Part of a small language model's weights.
Size: 8 layers, width 96, 3 heads of 32, MLP 384 squared ReLU, 1.08M parameters.
Each number is 128 + 24 x the weight over its row's rms, rounded and kept within 0 to 255. Layers, rows and columns count from 0. The size above them is the row's rms in percent of the matrix's.

# layer 5 attention query, 96x96, rms 0.12, rows 0-31, columns 64-95
size [ 75 142 106  76 116  63  70  93 103 102  90  95  96  94 108  81  88  94  92  94  90  98  92  97  85  95 102  83  98  89  84  88]
[[115 112 149  87 152  89 128  91 151  98 104 120 114 140 150 122 113 130 165 115 143  98 110 119 132  97 152 182 133 145 118 144]
 [144 137 114 177 129 147 147 174 116 153 149 135 141  92  99 127 151 122 146 151 111 124 150 142 145 165  91  96 112 113 115 115]
 [111 124 144  72 145 128 117  95 144 110 113 134  94 179 143 132 121 139 147 154 143 134 110 117 112  89 172 155 150 155 116 133]
 [117 117 135  92 149 120 123 101 147 113 117 128  92 163 147 111  97 115 121 105 141 139 113 112 116 118 166 137 137 134 134 124]
 [144 139 119 171 130 148 142 168 110 148 142 133 162  86 109 150 158 126 141 126 110 113 132 144 143 156 104 101 124 136 113 132]
 [111 156 167 128 127 160 119 109 177 180 148 136 110 130 113 147 106 120 158 132 107  92 129 128  67 130 150 164 123  97 129  88]
 [100 146 139  87 141 157 130 113 103 114 123 133 140 114 145  88 119 104  76  83 150 158 121 118 128  97 139 151 118 106 147 134]
 [151 156 133 152 140 158 143 171 132 190 162 131 151  86 108 141 161 111 133 127 115  96 116 160 132 153 109 120 124 131 122 122]
 [145 147 124 151 118 152 147 136 154 182 131 157 142 125 122 169 143 122 137 155  84  88 131 143  89 151 134 113  97 119 108  93]
 [106 149 146 138  85 189 146 109  91  78 109 136 161  96 146 103 127 148 157 115 130 126 100 121 121 110 128 115 131 157  98 150]
 [139  76 101 136 105 136 143 134 133 118 115 120 125 110 108 143 112 141 100 137 109 134 143 114 144 104 154 102 155 143 108 139]
 [127 127 131 129 117 157 130 129 146 158 127 132 146 134 107 123 134  85 128 128 113 156 146 142 105 139 140 173 155  93 132 138]
 [164 158 161 140 139 132  74 125 163 139 147 147 140 156 144 129 145 113 107 143 124 134  95 154 168 113  92  65 125 111 177 136]
 [134  98 154 152 130 138 131 134 120 147 121  93  95 121 148 113 125 119 118  76 101 159 156 137 125 167 118  99 108 156 131 116]
 [164 111 116  99 156 134 136 135 123 130 119 139  99  62 129 102 155 149 149 141 102 153 163 110 164 129  91 134 156 136  88 140]
 [129 133 142 156 116 135 144 145 107 159 129 130  93 161 165 157 123 107 139 177 156 103 144 129 169 125 180 153 132 114 131 131]
 [117 140 111 133 124 161 105 123 108 111 155 124 130  97 145 114 170 116 143 135 124 159 112 143 152  96 164 174 165 131 124 107]
 [155 121 140 112 150 178 151 125 160 114  99 131 151 121 127  92 107 149 155  89 154 120 157 149 126 143 104 130 102  90 111 167]
 [122 122 155 151 129 159 123  87 110 135 173 145 121 158 118 108 139  76 145 116 145 124 126 101 191 166 107 114 120 112 121 127]
 [120 136 160 134 120 114 152 149 115 105 119 137 168 143 103 109 116  98 136  96  93 147 135 168 172 104 125  70 133 125 105 165]
 [165 119 140 132 129 159 119 113 112 173  90  89 107 167 144 119 170 117 146 153  78 140 110 151  92  79 110 143 128 133 129 149]
 [109 106 156 162 140 151 172 153 132 139 143 100 168 163 135  75 128 148 186 143 124 118 136 156 101 128 145 150 129 127 121 115]
 [120 125 141 119 124 118 131 154 114 133  90 112 156  84 110 109  97 116 127 130 117 145 101 169 135 129 129 185 112 166 138 161]
 [127 161  74  99 131  67 146 108 141 187 121 157  86 142 116 155 134  96 159 178 145 116 130 137 131  93 129 123 124 140 113 145]
 [142 128  84  93 102 122 113 100  99 110 115 134 195 117 160 102 162 103 109 134 167 106 175 124 141 110 146 155 110 140 120 102]
 [166 121 139  96  76 130 112 144 174 130 113 135 118 150 148 111 107  91  75  76 147 126 148 109 105 137 160 137 159 110 144 149]
 [176 133  76 142 123 164 128 151 136  95 125  98 128 137 111 162  96 120 142 163 144 151 111 139 146 140 148 128  99 101 106 140]
 [110 157 142  88 161 165 113 119 118 169 132 116 144  88 143  99 122 183 144 149 145 148 141 115 140 152 134 141 143 153 157 112]
 [175 150 106  82 106  77 177 129 116 112 141 155 141 162 133 119 160 136 114 115 130 131 144 124 101 150  99 121 134 119  90 135]
 [127 142  84 120 137 129 150 119  86 125 112 127 148 112 123 145 113 149 121 152 118 126 125 174 136 135 114 141 154 110 169 169]
 [ 84 140 117  99 119 126 117 130 142 149 142 115 125 165 102 129 124 132 152  80 110 124 185 111 118 108 107 120 171  97 176 103]
 [ 87 161 123 144 140 106 108 133 130 115 152 102 146 142 130  59 139 107 103 132  90 103 123 126  92 154 159 128 118 138 127 129]]
# layer 5 attention key, 96x96, rms 0.126, rows 0-31, columns 64-95
size [150  57  82 106 115  61  68 108 109 109  86  95  81  86  91  83  75  87 101  79  93  99  96  86  88  89  97  84  90  87  86  85]
[[115  97 165 101 191  97 125  86 138  88 139 148 130 151 139 108 100 134 121  94 142 158  91 136 150 122 153 143 164 108 126 167]
 [174 145  93 129 129 181 140 121 169 182 117 119 134 135 100 110 153 116 126 100 103 124 121 125 128 149 151 129 142 158 111  90]
 [115  65 165 115 170 101 139 119 120  75 131 137 114 160 140 108 109 149 128 109 156 161 116 137 131 103 138 147 129 104 136 133]
 [128  95 164  95 189  76 134 111 104  97 138 136 111 163 150  96 117 110 126 128 132 158 103 142 166 125 125 138 144 114 129 136]
 [132 190  99 143  97 162 140 154 148 186 116 125 139 104  99 181 149 123 127 135  95 112 141 120 114 148 107 101  97 149 101 104]
 [119 132 158 114 184 103 137 117  95 128  98 150 144 135 108 126 130 110 154 128 132 168 141 119 150 121 142 113 124 126 138 111]
 [131 147 122 127 110  92 146 107  98 105 143 111 111 165 131  59 105 118 143  93 165 123 164 141 137 130 123 145 149 150 146 158]
 [124 186 108 141  96 158 155 149 137 184 110 117 125  94 112 172 150 117 117 120 109  95 144 124 122 150 113 115 113 142 114 121]
 [142 149 108 118  67 137 105 135 139 192  75 113 117 115 138 156 126 127 150 149 114  90 121 136 119 160 108 140 103 148 110 110]
 [126 105 172 129 178  99 114 114 122  89 169 140 125 124 155  92 108 110 101 100 150 150 114 151 109 131 139 135 143 113 128 159]
 [103 153 135 174 167 120 130 149 125 121 163  85 147 133 177 122 140 109 153 146 135 114 117 117 136 109 137 137 127 127 139 121]
 [121 144 153 129 158 103 163 122 121 141 124 144 122 141  79 100 169 130 105 150 130 133 125 126 129  86 152 156 110 149 126 109]
 [131 160 157 114 124 144 117 152 115 120 126  95 114 183 134 146 143 131 108 133 105  83 109 116 150  88 138 139 177  98 124 127]
 [153 158  92 155 118 134 144 133 137 115 113 119 160 149 116  79 106 170 181 118 124 112 134  99  83 135 108 107 114 142 114 143]
 [106 123 158 120 137 126 102 136 138 113  96 161 114 145 167 118 114 125 128  84 137 100 121 152 118 163 117 122 114  70 126 157]
 [ 97 144 118 117  92 105 124 120 105 141 170 109 140 153 147 171 146 120 143 134 139 144 131 178 107 125 154 121 128 134 140 131]
 [139  97 167 140 134 117  81 140 106 135 117 141 145 154 141 131 157 126 151 182 126 150 120  80 172 120 124 111 144 131 119 165]
 [105 125 141 136 124 127 163 127 106 140 171 173 117  58 111 142 146  73 151 101 153 142 174 111 142 131 141 150 132 118 104 131]
 [118 140  75 125 122 128 162 159  98 146 140 132 157 102  95 124 155 175 144 139 170 118  91 134 100 141 129 129 127 154 125 131]
 [128 121 133  46  80 132 117  94 113 142 128  95  91 136 101 108 119 103 160 107 104 150 109 127 143 156 146 150  84  90  77 101]
 [125 140 157 165 102 139  98 130 106 144 111 118  76 143 145 133 123 159 159 134 111 120 184  87 144 162 159 109 159 141 125 150]
 [120 130 120 116 143 121 146 103  53 145  95 119  93  82 112 152 163 120 134 148  70 150  95  98 153 143 145 144 125 132 123 152]
 [144 114 130 162 131 117 134 121 109 159 145 106 128 138 121  65 120 121 147 138 107 178 134 128 132 104 162 119 148 119 132 110]
 [126 141  75 110 102 138 120 176 128 109 143 159 103 125 118 143 129 124 145 125 155 122 151 115  85 131 179 161  90 118 107 108]
 [107 129  95 145 132 146 123 147 110 159 141 151 151  88 150 118 178 108 164 126 156 113 154 142 144 171 133 118 136 114  98 141]
 [131  58 117  91 134 143 128 158 134 141 133 111 131 139 117 127 117 156 184  91  96 139 132 128 148 116 137 145 143 126 127 183]
 [128 143 181 129 129 134 169 146 128 113 170  94 128 175 139 155 151 129 109 125 118 106 125 146 117 128 129 135 121 102 139  97]
 [133 132 147 133 159 140 117 116 104 128 113 108 114 167  91 145 152 118 142 104 123 122 134 111 106 160 120 136 156 124 126  99]
 [146 136 112 116 137 139 158 150 101 142 119 178 140 172  99 138 136 136  98 106 137 129 155  98 175 117 149 156  88 108 117 124]
 [120 100 140 116 101 120 128 132 124 138 149 109 128 102 103 110 159 125 142 118 111 143 115 143 132 100 129 163 120 116 136 129]
 [111 134 128 139 119 132 156 115  66 153  83 118 115  99  96 111 142 148 136 125 149 111 125  94 104 157 166 146 126 103 108 139]
 [ 91 100 154 121  91 120 150 182 130 184 145 155 154 122 141 174 101 125 201 113 100 115 146  86 139  98 108 174 129 134 124 142]]
# layer 5 attention value, 96x96, rms 0.152, rows 0-14, columns 64-95
size [112 114 117 109 102 104 101 108 107 110 103 103 108  91 100]
[[150 142 126 120 152 151 114 155 115 135 125 160 128 131 115  98 130  97 135 102 118 125 131 114 123  74 151  77 153 123 166  99]
 [143 141 153 115 151 130 107 149 151 130 151 132 123 144 101 123 118 135 104 141 113 115  84 125  93 153 105 151 101 164 124 118]
 [120 150 116 126 122 167  88 143 134 143 162 137 152 134 126 112 127 164 120 166 150 103 150 136  71  79 157  93 116 133 145 146]
 [159 143 143 129 112 123  95 130 100 155 135 127 127 104 125 124 113  87 150 113 105 168 137 153 120  71 107 136 158 175 135 129]
 [131 177 106 114 161 141 151 129 145  96 133 130 132 151 112 134 119 150 145 128 161 153 156 117 118 134 160 144 108 161 133 115]
 [126 170  75 123 132 138 112 109  85  84 110  78 154 120 173 104  99 156 159 135 115 107 122 107 124 160 155 132 191 135 133 102]
 [108  66 110 108 123 150 169 128 139 110 121 164 111 122 143 120 124 160 108 144 116 140 153 129 140 147 121 154  81 149 119 113]
 [130 110 104 128 112 158 141 155  98  99 126 149 112 163 138 130 146 131 151 110 154 122 115 222 127 151 125  94 109 141 102  95]
 [168 101 137 123 114 131 130 128 110 149 164 137 133 120 142 143  85 142 120  72 114  80 124 135 185  69 131 155 143 120 103 117]
 [125 104  85 123 121 130 129 141 106 168  92 154 105 152  66 120  91 125 134 115 150 143 114 109 136 148 129 181 124 142 180 145]
 [118 155  99 131 103 150 151 165 105 162 146 158 110 123 121 117 107 138 132 142 102 161 142 106 137 109 117 119 171 106 141 171]
 [147 117 145 129 138 147 103 113  88  88 127 129 144 125  98 155  85 127 125  63 108 200 132 127 138 126  88 110  86 145 136 141]
 [170  74 128 139 167 134 126 112 119 139 151 136 153 135 107 112 122 142  88 114 127 114 106 136 121 113 158 114 121 148  93 154]
 [125 123 103 145 133 122  93  97 160 105 120 140  72 123 100 107 166 126 142  86  80 146 145 126 131 124 103 141 140 123  95 111]
 [110  88 107 134 117 123 114 140 139 127 176 100 174 112 138 111 149 104 123 102 133 103 153 123 105 114 149  87 101 162 109 209]]
# layer 5 attention output (transposed), 96x96, rms 0.206, rows 0-13, columns 64-95
size [109 119 120 107 106 114 103 117 113 116 104 107 122 100]
[[130 125 164 125 111 155 124 133 120 158 127 108 107 154 136 107 122 107 139 142 134 140 125 168 177  76  75 120 124  97 107 111]
 [ 99 133 128 156 133 164 122 106  96 128 108 101 162 125 130 140 123 115 165 105 134 115 141 125 140 137 117 145 154 135 127 149]
 [ 95 122 124 163 145 163 145 162 126  84 134  96 113 130 118 136  76 148 144 103  82 172 126 142 142 151 134 102 121 147 102 114]
 [118  90 166 135 131 117 132 108 138 156  92 113  72 112 131 133 116 118 165 152 110 120 121 112 120 166  88 140 120 107 158 123]
 [ 97 106 111 132 139 122  96 159 130 151 104 145 141 137 105 144 125  66 135 155 129 102 136 109 100 145 121 128 110 109 129 142]
 [100  99 106 113 149 128 130 161 122 122 129 145 174 119  80 143 142 152 131 106  76 134 148  98 165 141 138  86 160 167 133 168]
 [130 123 141  86 168 107 144 154 134 139 145 111 149 149 128 139 102 138 125 115 101 146 129 161 122 149 118 157 150 152 144 146]
 [141 118 110 103  41 129 114 137 120 146 124 101 143 162 117 158 127 107 145 141  84 108 157 115 106 113 140 152 110 128 150 130]
 [134 125 136 162 135  79 140  82  91 134 104 117 121 193 136 148 145 161 144 140 126 137 114 157 140 114 132  97 124 129 121  98]
 [140 123  84 180 167 136 147 155 105 127 117 127 148 130 102 120 151 167 185 141 121 135 107 126 115  97 136 123  81 137 126 140]
 [174 153 126 155 121 164 159 134 131 124 125 149 187 114 122 149 152 158 140 126 138 127  94 119 165 145 134 140 111 118  97 101]
 [171 147 140 134 150 135  98 122 135 166 119 141 108 132 142 144 145 151 162 162 177 138 128 120 124 130 180 151 183 129 118 166]
 [108 115 176 123 121 150 140 140 138 177 113 124  95 181 109 169 129 151 174 120 134 123 134 135 109 150 107  95 167 160 129 140]
 [105 111  98 100 140 125 109  91 141 157 134 139 143 182 112 157  93 130 130 144 169  86 119  88 118 116 132 157 148 139 107 167]]